{
  "n_layer": 8,
  "d_model": 64,
  "n_head": 2,
  "n_kv_head": 1,
  "head_dim": 32,
  "d_mlp": 192,
  "vocab_size": 512,
  "activation": "swiglu",
  "norm": "rmsnorm",
  "norm_place": "pre",
  "norm_eps": 1e-06,
  "positions": "rope",
  "rope_base": 10000.0,
  "rope_fraction": 1.0,
  "qk_norm": true,
  "attn_scale": 0.177,
  "bias": "all",
  "tie_embeddings": true,
  "parallel_block": false,
  "extras": ["capped logits"],
  "init": "uniform",
  "init_std_qkv": 0.051,
  "init_std_o": 0.0128,
  "init_std_up": 0.051,
  "init_std_down": 0.00737,
  "optimizer": "muon_variant",
  "lr": 0.00742,
  "lr_mult_o": 4.0,
  "beta1": 0.95,
  "lr_head": 0.00858,
  "warmup_steps": 0,
  "schedule": "wsd",
  "decay_fraction": 0.302,
  "decay_shape": "sqrt",
  "final_lr_fraction": 0.0,
  "batch_tokens": 8192,
  "seq_len": 128,
  "doc_mask": true,
  "train_tokens": 106400000,
  "steps": 12989,
  "dataset": "wikipedia_en"
}
Each number is 50 + 15 x the weight over its row's rms, rounded and kept within 0 to 99. Layers, rows and columns count from 0. The size before them is the row's rms in percent of the matrix's.

# gate: layer 5 MLP gate, 192x64, rms 0.342, rows 82-116, columns 0-63
# up: layer 5 MLP up, 192x64, rms 0.364, rows 82-116, columns 0-63
# down: layer 5 MLP down (transposed), 192x64, rms 0.196, rows 82-116, columns 0-63
gate82 100:59 79 46 71 60 36 39 32 81 65 36 32 35 48 72 43 52 37 59 36 50 43 57 32 67 43 50 28 25 43 60 71 59 62 47 48 87 34 59 14 51 35 41 59 69 47 58 45 34 69 35 37 24 67 48 28 48 42 57 38 43 45 49 54
up82 102:44 70 48 47 16 31 39 43 62 59 75 38 63 40 81 41 84 40 30 49 36 74 69 43 47 35 24 54 43 68 41 59 53 68 59 44 56 57 75 34 59 39 35 43 41 15 55 39 46 42 33 29 58 43 44 43 34 67 52 36 62 56 62 67
down82 102:54 32 59 45 30 65 80 46 01 39 69 45 62 39 58 62 63 22 43 59 56 44 21 30 38 69 61 67 53 33 42 37 58 49 17 62 44 47 45 66 45 48 32 50 38 55 67 71 49 47 66 68 46 48 40 72 66 54 48 52 38 36 67 36
gate83 099:83 37 48 43 38 51 58 31 72 45 51 54 43 68 61 08 55 46 18 59 42 49 63 52 70 45 46 40 45 35 36 62 60 47 46 54 55 56 42 47 56 59 53 71 57 60 23 16 54 45 41 89 30 68 62 40 56 51 43 55 51 40 19 72
up83 104:36 59 42 43 74 50 49 35 19 76 35 78 76 45 10 40 49 44 48 38 39 77 52 67 54 77 30 33 55 52 53 53 63 33 47 44 76 36 49 45 54 33 58 59 28 59 50 54 57 48 70 39 33 57 52 69 31 61 33 46 75 51 52 66
down83 104:46 72 65 44 41 42 46 37 39 86 48 44 29 39 51 36 34 61 57 63 46 56 55 45 67 23 46 31 71 51 50 70 50 68 76 42 65 52 62 67 56 51 48 40 69 47 05 48 42 39 67 70 54 55 23 45 16 36 49 54 24 43 58 60
gate84 101:33 46 25 77 40 61 34 43 18 75 51 57 36 32 46 64 46 30 63 32 45 68 59 76 73 60 23 59 42 49 42 62 42 57 45 57 71 53 76 24 75 29 52 42 37 31 46 35 56 42 36 48 40 41 43 66 52 60 37 42 55 56 38 22
up84 091:54 26 25 75 58 60 56 42 37 39 33 53 58 62 44 69 44 43 31 25 48 64 72 76 72 57 53 65 39 46 35 46 44 99 48 39 39 61 44 44 29 62 45 53 53 46 53 29 38 49 42 61 63 22 43 72 52 28 42 39 40 48 63 32
down84 097:52 40 40 38 63 51 25 28 40 64 48 40 36 59 38 25 59 66 55 57 42 39 59 42 30 49 07 37 56 41 53 41 46 42 77 62 49 81 48 40 78 58 52 34 38 34 30 48 19 69 56 68 53 17 53 60 53 46 57 56 24 39 39 44
gate85 102:63 48 38 59 52 36 52 18 57 12 62 45 45 43 59 60 49 70 57 32 35 26 59 65 72 49 37 60 36 42 36 41 38 33 48 62 42 47 80 40 24 53 30 43 53 76 47 56 49 46 40 33 46 31 07 66 50 51 41 67 54 46 23 68
up85 098:29 53 28 24 29 34 54 22 58 50 65 44 51 26 61 59 42 53 38 28 40 44 33 44 47 76 55 56 49 40 28 78 61 39 47 59 48 54 78 59 46 59 55 27 33 52 58 70 42 40 51 22 61 36 52 59 55 17 28 46 44 16 53 44
down85 100:42 42 78 41 40 57 50 66 52 56 43 66 68 48 40 68 87 58 45 52 54 32 34 51 35 47 66 38 36 58 63 00 41 47 48 30 36 30 65 41 31 20 56 51 46 59 67 54 37 59 37 48 54 27 20 48 39 56 60 57 35 68 33 42
gate86 099:48 74 64 47 75 46 72 43 40 53 40 52 57 72 33 54 42 57 36 41 62 73 73 47 77 76 57 34 56 51 38 57 50 61 51 50 74 70 64 64 59 70 53 63 51 85 46 69 56 79 50 33 33 43 45 46 51 52 34 69 90 52 52 29
up86 106:47 37 47 62 53 32 63 10 36 58 67 43 35 57 40 17 34 52 45 55 60 39 30 55 59 69 67 26 85 38 60 54 47 47 20 41 55 38 57 35 54 32 55 59 36 51 43 22 23 66 55 42 43 64 58 51 66 46 35 85 47 56 42 38
down86 106:46 61 36 63 66 53 35 70 65 28 23 62 70 53 31 12 45 49 60 37 50 58 44 61 39 42 41 62 50 58 47 45 45 58 62 39 77 40 61 28 59 45 54 68 91 59 52 42 54 41 78 47 26 42 82 60 32 49 46 20 38 53 47 55
gate87 096:42 33 45 41 27 44 64 20 59 52 53 58 36 45 80 36 56 54 57 53 64 38 44 64 55 35 46 16 43 68 64 41 36 30 38 67 72 62 33 32 49 61 76 62 57 74 15 55 38 47 51 74 62 27 24 46 51 54 33 62 54 61 33 54
up87 092:52 96 47 57 49 56 61 40 60 40 33 32 35 49 49 54 53 68 39 41 54 70 68 70 38 61 44 72 43 31 39 37 59 66 51 68 33 38 33 45 43 70 31 63 48 28 68 63 56 76 53 28 40 35 95 57 31 40 65 40 43 48 50 46
down87 089:54 27 43 64 47 45 64 54 46 43 66 64 26 75 28 45 56 26 46 74 57 53 64 52 28 32 65 34 72 45 48 71 64 69 55 51 40 50 68 47 27 61 37 61 45 55 56 56 28 69 69 61 38 50 12 24 70 54 31 21 50 44 44 44
gate88 098:61 36 60 24 49 45 71 49 50 45 16 58 23 51 54 54 58 53 34 29 53 75 49 37 71 72 61 44 57 31 27 48 46 51 75 64 29 43 71 42 46 63 41 72 69 50 42 37 29 45 74 61 62 71 40 76 39 37 31 49 73 49 38 50
up88 100:41 38 71 44 75 56 63 61 48 66 47 73 43 31 44 43 63 31 46 49 64 60 43 32 58 75 39 44 44 36 20 48 52 36 59 44 47 21 66 63 34 46 51 61 78 59 43 58 05 73 72 36 63 61 57 40 36 58 61 65 63 55 29 31
down88 101:33 41 52 36 44 60 62 46 60 53 60 37 35 69 73 40 51 70 62 38 34 37 29 41 57 66 64 57 27 46 35 34 45 31 37 43 16 76 47 46 59 52 32 40 38 38 49 53 74 58 61 63 78 55 51 49 84 38 51 65 36 21 84 56
gate89 096:65 24 44 37 68 18 52 63 25 35 32 69 53 38 32 65 56 40 47 51 44 49 78 69 69 35 38 42 45 63 56 51 35 71 32 46 35 44 73 39 49 59 75 42 57 53 43 57 39 56 77 81 50 45 42 15 33 55 59 58 34 36 65 61
up89 100:76 43 60 76 57 34 15 46 43 56 49 28 36 48 45 66 48 35 48 53 67 44 77 34 56 33 50 54 54 42 33 43 71 52 57 33 46 51 57 54 41 50 80 34 77 45 87 43 42 64 26 77 64 57 77 72 49 52 53 39 49 60 66 34
down89 105:40 52 22 42 62 66 39 77 27 47 54 99 52 53 41 77 57 54 65 44 59 41 32 52 68 42 50 36 55 57 68 31 39 41 40 40 62 21 50 41 40 64 30 39 54 47 48 65 34 37 54 41 51 59 34 29 62 68 50 57 25 67 34 32
gate90 104:33 63 32 62 48 38 57 54 53 69 26 68 43 45 76 74 61 44 31 60 28 52 46 45 60 55 64 42 51 37 78 64 46 61 49 32 74 47 87 69 30 58 46 23 53 56 73 67 55 47 54 57 71 28 52 34 18 58 60 49 51 27 56 48
up90 101:36 89 64 59 73 70 68 25 44 54 44 34 34 51 59 70 63 61 67 63 38 64 34 43 44 69 99 45 39 48 67 71 44 55 63 66 52 52 36 59 54 74 32 43 58 35 48 46 50 47 64 49 64 35 57 57 36 47 37 80 50 49 60 49
down90 099:57 23 74 49 43 68 42 41 39 82 40 42 65 48 62 25 74 51 50 47 33 34 46 49 48 49 46 25 53 81 49 55 55 19 31 24 62 46 65 44 59 74 36 58 31 37 60 63 28 38 48 58 31 31 26 58 46 30 52 49 55 43 45 26
gate91 103:29 51 52 45 67 37 39 47 51 54 64 28 10 53 63 62 44 71 40 50 40 51 78 57 52 48 52 83 47 40 56 56 34 55 26 55 62 45 29 36 54 28 62 60 59 57 41 71 29 32 73 46 33 67 25 35 31 24 39 64 50 49 78 53
up91 098:28 67 54 44 52 63 54 68 68 47 76 26 44 49 83 34 49 49 61 35 85 48 58 29 26 22 64 45 39 55 25 42 54 67 56 25 44 40 38 58 41 54 56 50 25 61 46 28 36 52 60 55 51 67 56 69 42 69 45 35 54 85 53 55
down91 104:53 32 47 79 42 58 42 40 41 68 32 69 54 59 43 74 42 44 38 44 40 46 48 52 55 62 45 29 34 71 37 49 73 32 52 70 79 33 40 39 79 78 59 86 61 64 54 57 65 40 46 50 44 43 58 40 71 17 82 59 52 51 52 41
gate92 100:51 46 56 25 53 22 76 22 52 72 70 58 67 48 34 50 47 26 69 50 49 55 53 48 60 48 37 49 74 37 31 75 49 40 43 56 27 31 23 40 69 41 53 51 36 58 62 55 38 67 69 34 43 16 59 50 58 47 50 34 84 38 57 36
up92 091:70 78 59 66 40 38 77 44 54 62 84 37 35 80 38 69 58 49 84 30 55 51 47 46 26 49 47 32 59 42 56 73 56 65 43 49 54 69 12 45 27 76 45 47 55 53 58 58 45 55 70 63 28 50 46 50 55 67 62 49 50 50 70 48
down92 097:33 12 24 47 77 59 37 54 40 44 43 62 68 31 41 47 38 59 13 59 57 64 40 77 74 49 56 37 32 46 63 43 63 45 50 55 38 28 72 60 35 28 39 40 32 62 55 57 49 69 29 38 51 45 47 36 60 54 42 51 66 34 17 47
gate93 098:64 50 73 65 79 52 48 37 65 45 55 74 63 54 41 55 76 59 26 50 21 20 65 65 66 46 22 55 47 65 38 57 39 74 47 57 53 44 55 20 62 79 50 26 39 44 46 41 68 65 46 14 48 59 64 47 50 54 42 44 59 62 47 65
up93 103:59 44 45 42 47 42 30 50 33 46 75 67 79 48 65 29 68 45 26 61 47 53 48 51 11 50 40 61 21 59 51 54 16 66 37 58 63 70 51 87 70 62 71 47 51 48 48 48 52 35 48 59 68 45 71 30 39 57 75 45 38 56 47 38
down93 102:46 40 46 56 26 41 47 61 35 39 35 28 35 49 47 65 40 40 61 47 61 34 47 54 78 44 85 58 54 31 75 43 74 60 80 35 69 45 49 68 51 13 56 63 44 72 41 55 43 67 71 51 52 22 23 44 64 30 46 44 55 36 37 57
gate94 095:56 58 18 16 57 39 55 37 58 40 60 31 61 45 31 44 54 42 31 34 36 47 62 79 62 38 49 64 47 61 58 70 53 34 54 37 44 48 60 44 81 49 39 48 72 46 53 64 67 20 52 59 34 48 62 64 38 66 60 21 83 76 50 40
up94 098:77 48 39 39 58 45 70 67 36 46 78 68 52 61 65 91 30 57 60 70 75 69 49 27 42 60 24 41 41 60 56 44 48 63 60 60 69 63 56 52 10 41 52 37 29 35 58 55 40 39 55 62 67 22 41 40 59 41 60 42 62 59 51 40
down94 094:36 50 71 66 54 42 17 44 35 41 27 49 47 52 55 42 75 58 33 61 58 49 44 69 72 65 26 39 74 31 69 43 30 73 60 49 67 72 33 38 48 60 60 43 30 55 18 53 50 52 31 48 29 61 57 58 34 31 60 28 60 35 61 70
gate95 102:54 52 28 51 55 38 41 57 39 43 72 59 78 73 51 46 33 52 48 57 99 48 37 74 73 30 42 46 54 46 57 65 46 59 22 53 29 37 40 44 37 70 52 23 65 42 36 51 31 32 38 48 56 56 14 41 45 68 60 57 40 43 47 52
up95 103:34 45 67 51 57 52 64 50 24 16 43 60 62 50 52 82 52 60 28 40 49 42 73 53 37 56 54 34 57 53 43 38 42 51 28 63 59 36 51 68 63 77 51 61 65 30 41 71 50 37 24 41 43 36 14 59 58 68 42 84 63 49 39 29
down95 100:61 68 29 60 32 47 50 92 82 56 57 23 30 52 47 42 26 47 44 49 66 42 35 57 36 36 58 43 48 62 46 62 20 61 51 41 59 37 61 29 65 41 36 49 38 48 38 58 38 53 59 80 62 67 74 78 28 45 58 44 49 61 72 52
gate96 105:40 61 60 45 50 32 77 51 61 26 50 88 52 58 64 56 55 54 31 70 67 64 29 43 71 50 58 27 44 47 69 58 44 65 75 43 24 37 48 54 36 63 60 57 61 41 54 45 52 59 39 61 46 95 38 51 61 69 53 55 21 34 44 74
up96 104:71 48 54 38 63 46 60 53 21 51 46 34 43 42 47 55 44 37 79 42 68 48 49 03 37 36 38 58 78 43 58 42 31 42 69 35 62 49 73 17 42 40 66 57 49 35 66 82 43 62 70 60 68 67 46 43 48 77 43 59 58 49 55 54
down96 108:22 72 66 50 52 65 46 43 54 51 55 57 56 52 69 30 54 49 33 76 46 41 37 62 48 26 65 48 29 46 45 27 44 33 40 51 60 47 67 66 04 45 27 58 56 87 25 38 32 58 28 42 33 27 44 41 51 34 52 43 68 57 52 46
gate97 101:56 42 42 55 52 27 54 30 30 55 45 48 34 62 54 29 71 74 52 51 43 45 46 40 70 37 74 11 41 52 30 50 73 55 67 65 36 51 55 45 32 55 45 60 26 51 59 39 63 31 70 50 57 50 61 17 67 29 27 28 25 67 53 60
up97 096:52 66 39 54 25 59 49 61 67 46 46 54 54 31 31 49 31 37 64 47 58 25 70 69 47 31 55 30 77 51 60 45 28 55 44 38 40 36 42 59 64 19 82 44 41 35 34 45 55 29 39 41 38 32 65 34 58 81 33 73 48 30 67 61
down97 101:37 46 35 45 70 46 57 54 53 57 35 55 63 36 61 76 47 57 34 71 57 69 74 73 67 79 44 58 22 42 53 28 18 64 47 70 65 49 53 41 40 61 41 64 22 58 40 46 27 47 49 21 32 63 64 36 50 54 45 29 58 21 58 58
gate98 099:44 38 55 36 58 35 41 43 32 49 38 44 51 82 57 41 48 70 29 64 43 27 61 54 77 40 65 58 62 36 40 54 26 61 42 63 34 48 37 76 44 35 74 25 41 42 88 48 64 34 68 65 61 52 28 46 33 68 57 66 46 60 23 61
up98 098:69 44 49 24 76 43 46 54 47 51 61 27 33 69 39 55 39 46 33 49 41 64 63 38 42 53 43 44 53 36 82 49 53 66 34 79 39 18 58 64 56 38 39 40 47 51 48 72 55 25 48 13 64 71 68 59 73 62 59 26 39 38 34 62
down98 102:58 38 50 59 40 47 65 67 70 70 85 55 60 52 74 83 51 42 50 54 26 39 44 67 42 71 65 65 46 72 35 54 79 61 36 51 55 70 57 51 38 57 37 51 29 34 43 25 59 24 61 61 32 51 56 47 31 25 77 51 59 62 37 48
gate99 089:51 55 53 57 68 44 59 49 22 64 42 31 47 44 33 68 80 39 34 40 32 74 50 51 58 24 40 56 40 23 38 54 40 45 39 43 47 44 30 58 43 54 44 26 25 77 53 80 59 36 35 52 37 70 74 34 55 50 27 28 56 35 58 77
up99 090:73 46 54 41 54 79 48 57 37 52 53 53 51 64 30 31 58 33 60 31 44 31 49 56 27 54 76 75 70 28 65 53 49 22 18 54 57 45 29 49 57 44 40 36 62 58 38 28 21 46 63 25 37 51 36 30 72 45 53 27 31 54 56 50
down99 099:62 72 66 85 51 71 55 83 60 51 38 37 48 70 48 42 35 59 56 39 66 48 36 46 71 43 72 19 57 73 54 65 50 49 69 84 39 20 69 63 59 32 48 44 52 48 30 40 54 52 45 38 46 54 79 64 31 41 48 61 35 60 54 55
gate100 098:57 44 52 47 44 57 23 59 58 64 64 38 56 45 71 48 21 98 52 63 62 59 68 64 66 62 50 14 56 41 66 54 39 51 63 57 71 37 67 32 41 53 82 49 23 50 46 62 54 57 61 53 53 61 34 36 61 24 55 45 26 63 50 61
up100 099:58 52 44 47 80 51 54 41 44 57 09 51 47 44 53 56 39 43 61 79 71 65 51 68 45 57 75 52 38 50 45 45 49 60 14 20 60 49 33 59 83 61 40 77 20 53 59 63 57 39 42 51 57 71 53 42 42 48 59 39 14 49 58 58
down100 101:83 49 68 52 48 88 51 56 64 85 45 71 73 31 35 27 67 66 60 42 47 41 37 67 51 49 40 20 67 56 69 34 45 61 63 65 40 33 51 47 42 46 74 51 52 76 28 54 64 40 24 55 53 36 42 38 55 39 57 48 38 60 53 45
gate101 099:44 75 35 59 13 68 19 66 73 69 44 43 40 32 46 31 83 37 74 56 38 45 45 39 37 43 28 67 55 55 40 21 63 45 78 57 47 56 57 63 64 67 72 35 56 66 45 33 63 65 50 53 57 68 40 45 54 51 57 55 46 50 55 72
up101 094:54 21 47 71 57 61 80 67 35 49 60 65 45 56 64 57 46 46 86 52 69 77 46 29 58 43 79 41 41 71 33 45 69 43 26 27 46 58 45 41 59 60 35 37 51 44 36 43 62 73 38 71 57 26 32 49 48 50 45 62 44 55 23 70
down101 092:58 51 16 14 47 48 47 62 38 35 35 34 75 63 60 86 64 44 33 50 43 44 34 58 27 71 45 40 51 49 62 46 67 95 55 51 35 54 67 34 39 53 52 52 54 56 39 51 17 57 80 48 57 56 56 44 60 47 65 40 41 32 44 50
gate102 098:33 30 45 35 40 85 62 34 45 40 48 62 34 43 61 66 59 63 65 74 31 54 50 33 44 67 34 46 44 27 39 77 64 45 80 36 77 45 49 45 39 70 58 60 80 42 54 53 31 72 62 42 51 82 43 50 40 66 58 50 69 41 34 55
up102 101:54 47 31 51 41 80 59 53 66 28 64 71 65 58 27 53 20 61 49 56 48 49 34 58 33 37 45 33 66 30 26 75 58 46 65 18 46 57 32 52 47 46 80 56 35 50 68 35 70 66 51 73 41 53 32 39 52 76 35 43 40 44 28 47
down102 100:67 70 54 53 63 34 39 38 51 41 66 40 52 38 71 77 45 38 44 44 65 60 19 49 22 57 50 55 63 46 65 41 50 38 02 67 26 49 67 71 26 67 51 57 37 49 54 69 46 27 37 35 35 52 65 66 54 33 30 61 42 36 45 63
gate103 104:73 52 64 46 49 62 62 35 35 49 36 68 47 48 56 43 53 19 52 72 52 30 71 34 87 24 54 22 26 24 40 48 66 25 52 50 31 35 48 53 57 23 30 24 62 37 51 52 46 52 59 61 39 46 45 44 28 57 29 52 61 65 57 55
up103 097:59 49 55 49 57 73 33 23 82 45 52 59 31 34 30 61 48 51 65 30 43 38 65 63 52 57 58 49 40 41 50 67 44 39 47 47 40 34 37 46 53 00 51 49 42 66 63 40 61 42 32 49 32 63 55 38 80 72 22 38 52 73 71 41
down103 095:57 55 42 69 39 49 36 46 21 42 59 40 68 39 73 43 33 18 40 60 61 53 84 46 70 35 43 58 58 77 36 54 60 63 50 49 45 36 30 26 63 24 48 34 63 41 39 79 47 57 75 44 59 56 70 42 34 38 68 57 42 26 34 39
gate104 096:58 40 44 31 12 50 35 64 66 45 46 44 56 48 74 58 61 21 49 44 12 48 43 60 64 15 75 50 29 42 54 65 44 62 41 55 36 35 52 73 72 39 52 60 83 59 31 36 55 46 43 72 48 48 50 51 44 53 34 27 63 58 34 59
up104 095:42 53 40 82 67 47 46 40 48 51 74 68 26 59 73 61 75 67 51 48 25 35 53 52 31 53 54 50 73 52 52 34 23 36 61 78 50 44 41 50 39 65 54 47 65 89 65 58 48 73 71 66 52 57 40 49 68 63 59 50 34 38 74 33
down104 096:65 37 62 37 47 73 50 45 48 38 47 23 49 58 63 46 56 63 47 45 81 67 39 43 57 36 31 26 75 34 43 86 39 55 51 24 79 38 46 46 32 66 40 64 44 29 36 55 38 36 50 45 36 33 68 78 21 60 43 37 37 43 59 42
gate105 095:59 63 59 62 60 33 34 61 70 48 68 65 39 70 33 55 44 50 34 61 36 65 29 60 60 77 27 32 51 47 91 65 57 57 59 31 69 57 53 52 34 47 38 64 70 51 48 40 52 56 33 72 60 66 47 42 32 31 37 26 83 37 68 41
up105 096:41 37 55 63 49 33 47 34 22 50 49 64 49 31 44 43 50 39 89 36 61 55 37 38 49 45 44 40 27 58 47 64 66 54 62 43 36 99 64 43 60 42 63 30 38 64 58 45 40 44 34 34 58 62 40 56 64 70 53 66 31 54 33 86
down105 097:67 55 46 55 50 59 62 45 84 64 42 35 20 45 29 60 54 54 49 52 72 49 74 67 39 61 66 61 56 30 57 76 39 47 66 50 73 42 05 27 59 80 40 50 53 58 47 70 34 54 70 45 66 46 69 40 44 27 64 52 43 54 57 35
gate106 103:66 55 43 72 32 41 46 54 52 59 67 52 17 35 75 82 40 40 47 48 63 59 20 68 63 39 64 33 43 74 58 46 42 35 68 56 38 69 34 43 38 47 55 41 56 25 60 32 45 55 43 89 81 38 51 55 43 65 62 60 71 40 37 52
up106 089:45 66 34 41 43 19 64 25 31 29 39 67 48 55 20 44 60 29 74 52 54 50 45 45 46 26 73 54 63 29 57 58 63 36 35 64 39 65 70 50 27 56 38 39 51 45 45 60 45 41 26 50 47 48 61 64 37 59 23 58 25 60 29 16
down106 094:39 46 70 79 44 71 39 46 31 49 81 47 49 66 75 54 61 29 58 55 45 64 65 67 61 45 20 68 46 26 52 57 40 24 45 34 54 46 56 47 63 43 15 51 27 48 55 33 71 24 52 45 64 46 26 45 57 38 57 40 64 37 60 71
gate107 101:61 44 36 61 47 55 21 73 55 33 38 55 57 69 43 69 60 27 51 51 54 38 64 14 57 18 48 59 74 34 20 60 47 39 52 47 67 74 61 48 48 76 38 43 58 52 52 47 77 53 44 46 34 64 41 48 31 33 73 53 18 50 34 40
up107 104:43 51 70 34 30 51 68 41 39 37 61 44 58 68 28 73 58 60 31 33 44 56 43 45 52 71 37 64 60 54 70 59 66 52 65 61 49 74 60 52 48 67 83 76 63 28 46 85 55 56 44 60 69 54 29 44 40 53 72 59 69 57 25 76
down107 096:65 73 42 50 39 80 55 74 50 21 35 61 28 45 33 33 49 41 40 47 54 30 67 62 24 68 38 19 66 52 43 54 69 53 42 57 51 40 53 19 48 65 43 50 38 55 60 60 51 36 32 41 31 67 60 46 69 29 36 73 27 55 33 38
gate108 095:86 64 27 52 38 54 35 63 50 60 17 41 34 39 72 61 41 54 19 37 38 44 50 45 30 21 36 63 60 34 48 44 51 83 40 49 60 43 77 50 50 71 34 47 55 54 50 37 57 56 63 57 49 60 37 74 21 63 44 71 41 38 51 66
up108 104:52 55 44 52 48 38 62 26 59 43 50 60 46 46 16 37 67 13 65 46 53 65 44 57 40 61 56 70 56 66 55 41 53 39 78 51 31 64 43 42 53 43 29 53 34 47 00 46 74 61 46 68 41 21 34 54 57 64 45 49 55 71 41 24
down108 095:31 43 61 66 55 72 41 55 81 39 35 47 36 45 75 52 40 51 30 68 27 56 51 48 50 46 65 14 36 23 34 40 31 33 36 65 61 35 28 46 59 55 59 44 29 54 73 65 76 28 44 64 23 43 48 29 67 35 50 61 48 54 57 49
gate109 107:41 50 67 42 55 40 50 49 43 36 40 52 55 72 57 58 45 74 74 61 76 60 63 55 71 36 63 51 59 43 42 28 57 22 35 37 53 19 70 64 48 64 69 78 72 36 65 39 61 49 60 24 68 64 38 33 42 83 30 38 54 59 39 61
up109 108:47 42 55 57 49 59 58 54 45 45 52 34 61 36 17 43 85 41 53 28 44 57 32 76 33 69 33 48 30 50 59 29 47 45 58 66 49 46 47 44 54 82 47 33 65 29 35 33 60 41 12 67 29 52 67 63 38 47 63 42 62 69 80 58
down109 107:64 41 32 34 52 35 68 46 32 31 46 54 62 67 59 70 48 16 85 51 72 45 56 27 55 58 64 59 54 15 37 41 22 51 49 41 43 40 42 48 56 51 51 78 47 33 41 39 30 43 68 44 64 62 42 75 55 52 58 52 22 55 31 73
gate110 099:36 76 30 52 54 63 68 30 24 58 49 55 63 69 70 45 87 68 51 41 74 57 76 50 66 39 57 44 38 62 40 37 12 44 39 44 57 57 71 62 52 36 45 57 71 57 55 50 68 57 49 70 15 49 36 60 29 61 58 50 50 40 36 40
up110 091:61 75 64 63 60 18 45 82 59 42 60 56 36 46 43 34 58 61 36 36 22 53 26 42 58 44 64 41 42 62 21 24 43 62 45 37 68 48 51 51 50 41 36 50 44 52 23 41 47 42 64 57 38 17 66 64 70 68 80 29 43 35 55 45
down110 091:79 58 78 32 28 30 39 86 64 65 44 50 70 39 69 53 40 44 58 56 31 37 34 45 46 67 16 51 47 54 51 66 70 51 46 52 50 57 76 49 33 58 41 48 68 39 40 55 66 59 56 18 67 59 77 41 35 46 38 25 54 57 52 38
gate111 100:40 60 47 53 65 41 53 36 37 51 52 29 20 56 56 38 53 64 31 56 70 65 45 25 37 52 31 71 61 38 61 50 44 38 78 09 24 32 67 51 46 56 58 42 50 23 50 63 69 38 78 40 52 58 59 33 55 68 79 67 41 54 39 56
up111 105:78 35 58 38 49 09 33 53 44 61 54 47 39 48 44 63 50 60 48 42 55 57 43 67 27 25 57 45 12 48 73 62 38 68 50 46 70 63 62 45 71 36 50 37 73 57 55 53 59 30 34 25 74 51 44 54 52 77 48 70 40 58 42 23
down111 102:32 41 49 41 37 62 30 39 37 50 36 54 52 76 57 00 80 56 33 42 72 60 43 52 68 57 73 62 73 53 57 69 50 73 65 60 44 50 72 32 55 49 33 45 31 43 41 42 26 44 52 57 24 67 55 46 58 32 45 47 57 53 56 48
gate112 101:57 19 36 46 36 46 14 59 56 52 47 69 27 53 61 52 71 58 33 23 52 28 49 57 56 50 76 40 48 38 39 36 63 48 50 47 51 67 40 50 45 44 74 67 15 68 61 42 46 56 40 60 39 92 65 42 54 55 54 17 41 67 45 53
up112 097:57 60 62 61 40 48 53 60 68 62 24 32 25 47 51 59 66 53 44 52 42 55 74 79 46 65 48 42 80 57 00 56 60 61 69 29 55 42 45 38 71 55 73 54 55 48 62 34 66 54 33 47 46 38 45 35 77 33 62 55 21 61 55 59
down112 104:32 52 48 44 58 51 35 40 42 54 49 69 33 50 39 46 44 25 58 33 51 45 51 52 34 68 34 46 41 40 61 22 68 34 67 57 47 69 71 51 68 33 50 40 59 22 17 63 53 18 45 29 81 16 56 41 69 34 37 72 47 53 62 60
gate113 107:59 38 46 52 48 49 69 55 76 27 47 58 65 44 73 80 53 75 63 37 35 59 60 56 37 55 36 51 22 43 55 21 34 70 33 38 54 48 74 60 61 64 76 59 38 22 70 21 38 54 58 46 59 64 73 43 47 55 44 33 78 49 54 53
up113 105:42 79 52 59 65 75 48 24 38 43 32 59 60 36 64 39 43 47 39 32 62 61 51 74 44 34 76 44 39 56 55 50 36 46 53 40 90 59 54 40 60 45 18 67 42 70 66 51 50 38 39 25 45 18 59 67 55 40 47 25 41 37 33 68
down113 098:40 64 49 29 19 50 64 13 65 86 57 65 53 60 42 85 47 49 61 34 59 46 23 49 46 46 42 76 73 61 59 39 76 43 50 60 46 43 70 52 49 56 60 69 56 43 49 51 43 63 40 80 47 63 43 53 51 58 51 69 78 47 42 73
gate114 101:51 49 04 60 26 52 64 39 42 63 53 70 44 53 55 68 33 50 56 45 68 56 54 65 76 68 64 50 55 33 39 60 50 35 51 54 54 26 54 61 34 64 55 42 32 59 72 42 41 45 64 36 94 50 60 47 76 64 26 42 58 31 67 61
up114 100:57 78 57 55 50 78 62 67 61 70 39 62 73 69 57 71 42 56 73 48 69 57 61 52 34 51 16 47 54 50 35 48 85 84 49 56 51 71 54 66 32 53 38 49 39 72 43 65 47 63 63 54 28 52 48 71 60 53 34 26 50 58 68 37
down114 107:55 45 67 43 40 49 52 47 33 55 47 53 43 34 55 78 43 50 33 14 21 49 64 38 30 45 49 45 71 47 44 18 56 18 33 41 33 72 30 74 66 55 54 50 55 56 58 74 72 59 59 61 67 59 65 41 54 28 59 38 63 31 44 78
gate115 102:59 34 43 51 51 52 33 52 35 67 43 42 46 75 68 57 61 78 48 48 58 33 57 52 64 48 64 74 68 26 26 43 63 85 26 47 55 53 18 34 48 84 48 64 24 43 61 37 51 29 25 42 31 36 63 40 56 43 41 39 52 40 62 55
up115 107:54 46 69 65 37 68 54 72 36 48 56 39 85 41 56 61 37 55 24 79 45 44 69 45 77 56 50 60 65 41 51 29 34 61 42 59 65 13 26 25 45 39 50 62 49 55 87 59 36 45 34 63 39 44 45 57 46 56 19 42 61 45 42 41
down115 098:78 34 48 31 60 52 55 44 65 42 31 49 39 50 52 14 37 48 63 36 58 69 42 48 30 60 59 16 26 45 53 65 51 40 95 54 35 70 35 36 29 46 48 52 58 52 65 58 52 61 48 64 62 66 66 35 23 58 67 50 22 41 52 41
gate116 102:64 78 82 55 21 65 51 67 44 54 40 48 42 58 67 75 49 50 27 29 54 58 53 74 40 65 31 29 36 40 39 37 27 45 33 46 51 51 37 17 53 53 45 70 26 77 49 55 59 47 47 33 42 52 54 48 47 75 73 46 38 38 26 46
up116 105:82 42 46 66 41 29 43 46 69 71 44 20 45 29 28 40 61 57 59 28 23 47 46 51 26 73 45 23 45 49 49 50 38 54 59 68 71 72 38 42 66 69 57 59 38 41 57 66 46 32 38 49 68 40 62 61 85 68 29 53 54 52 44 34
down116 104:42 44 57 35 93 35 44 45 34 67 64 79 40 70 55 49 59 49 49 59 45 33 49 35 31 31 58 63 60 56 74 53 56 40 38 46 42 41 37 70 19 52 41 39 44 95 53 38 58 34 63 26 40 63 31 43 40 42 28 61 35 36 48 53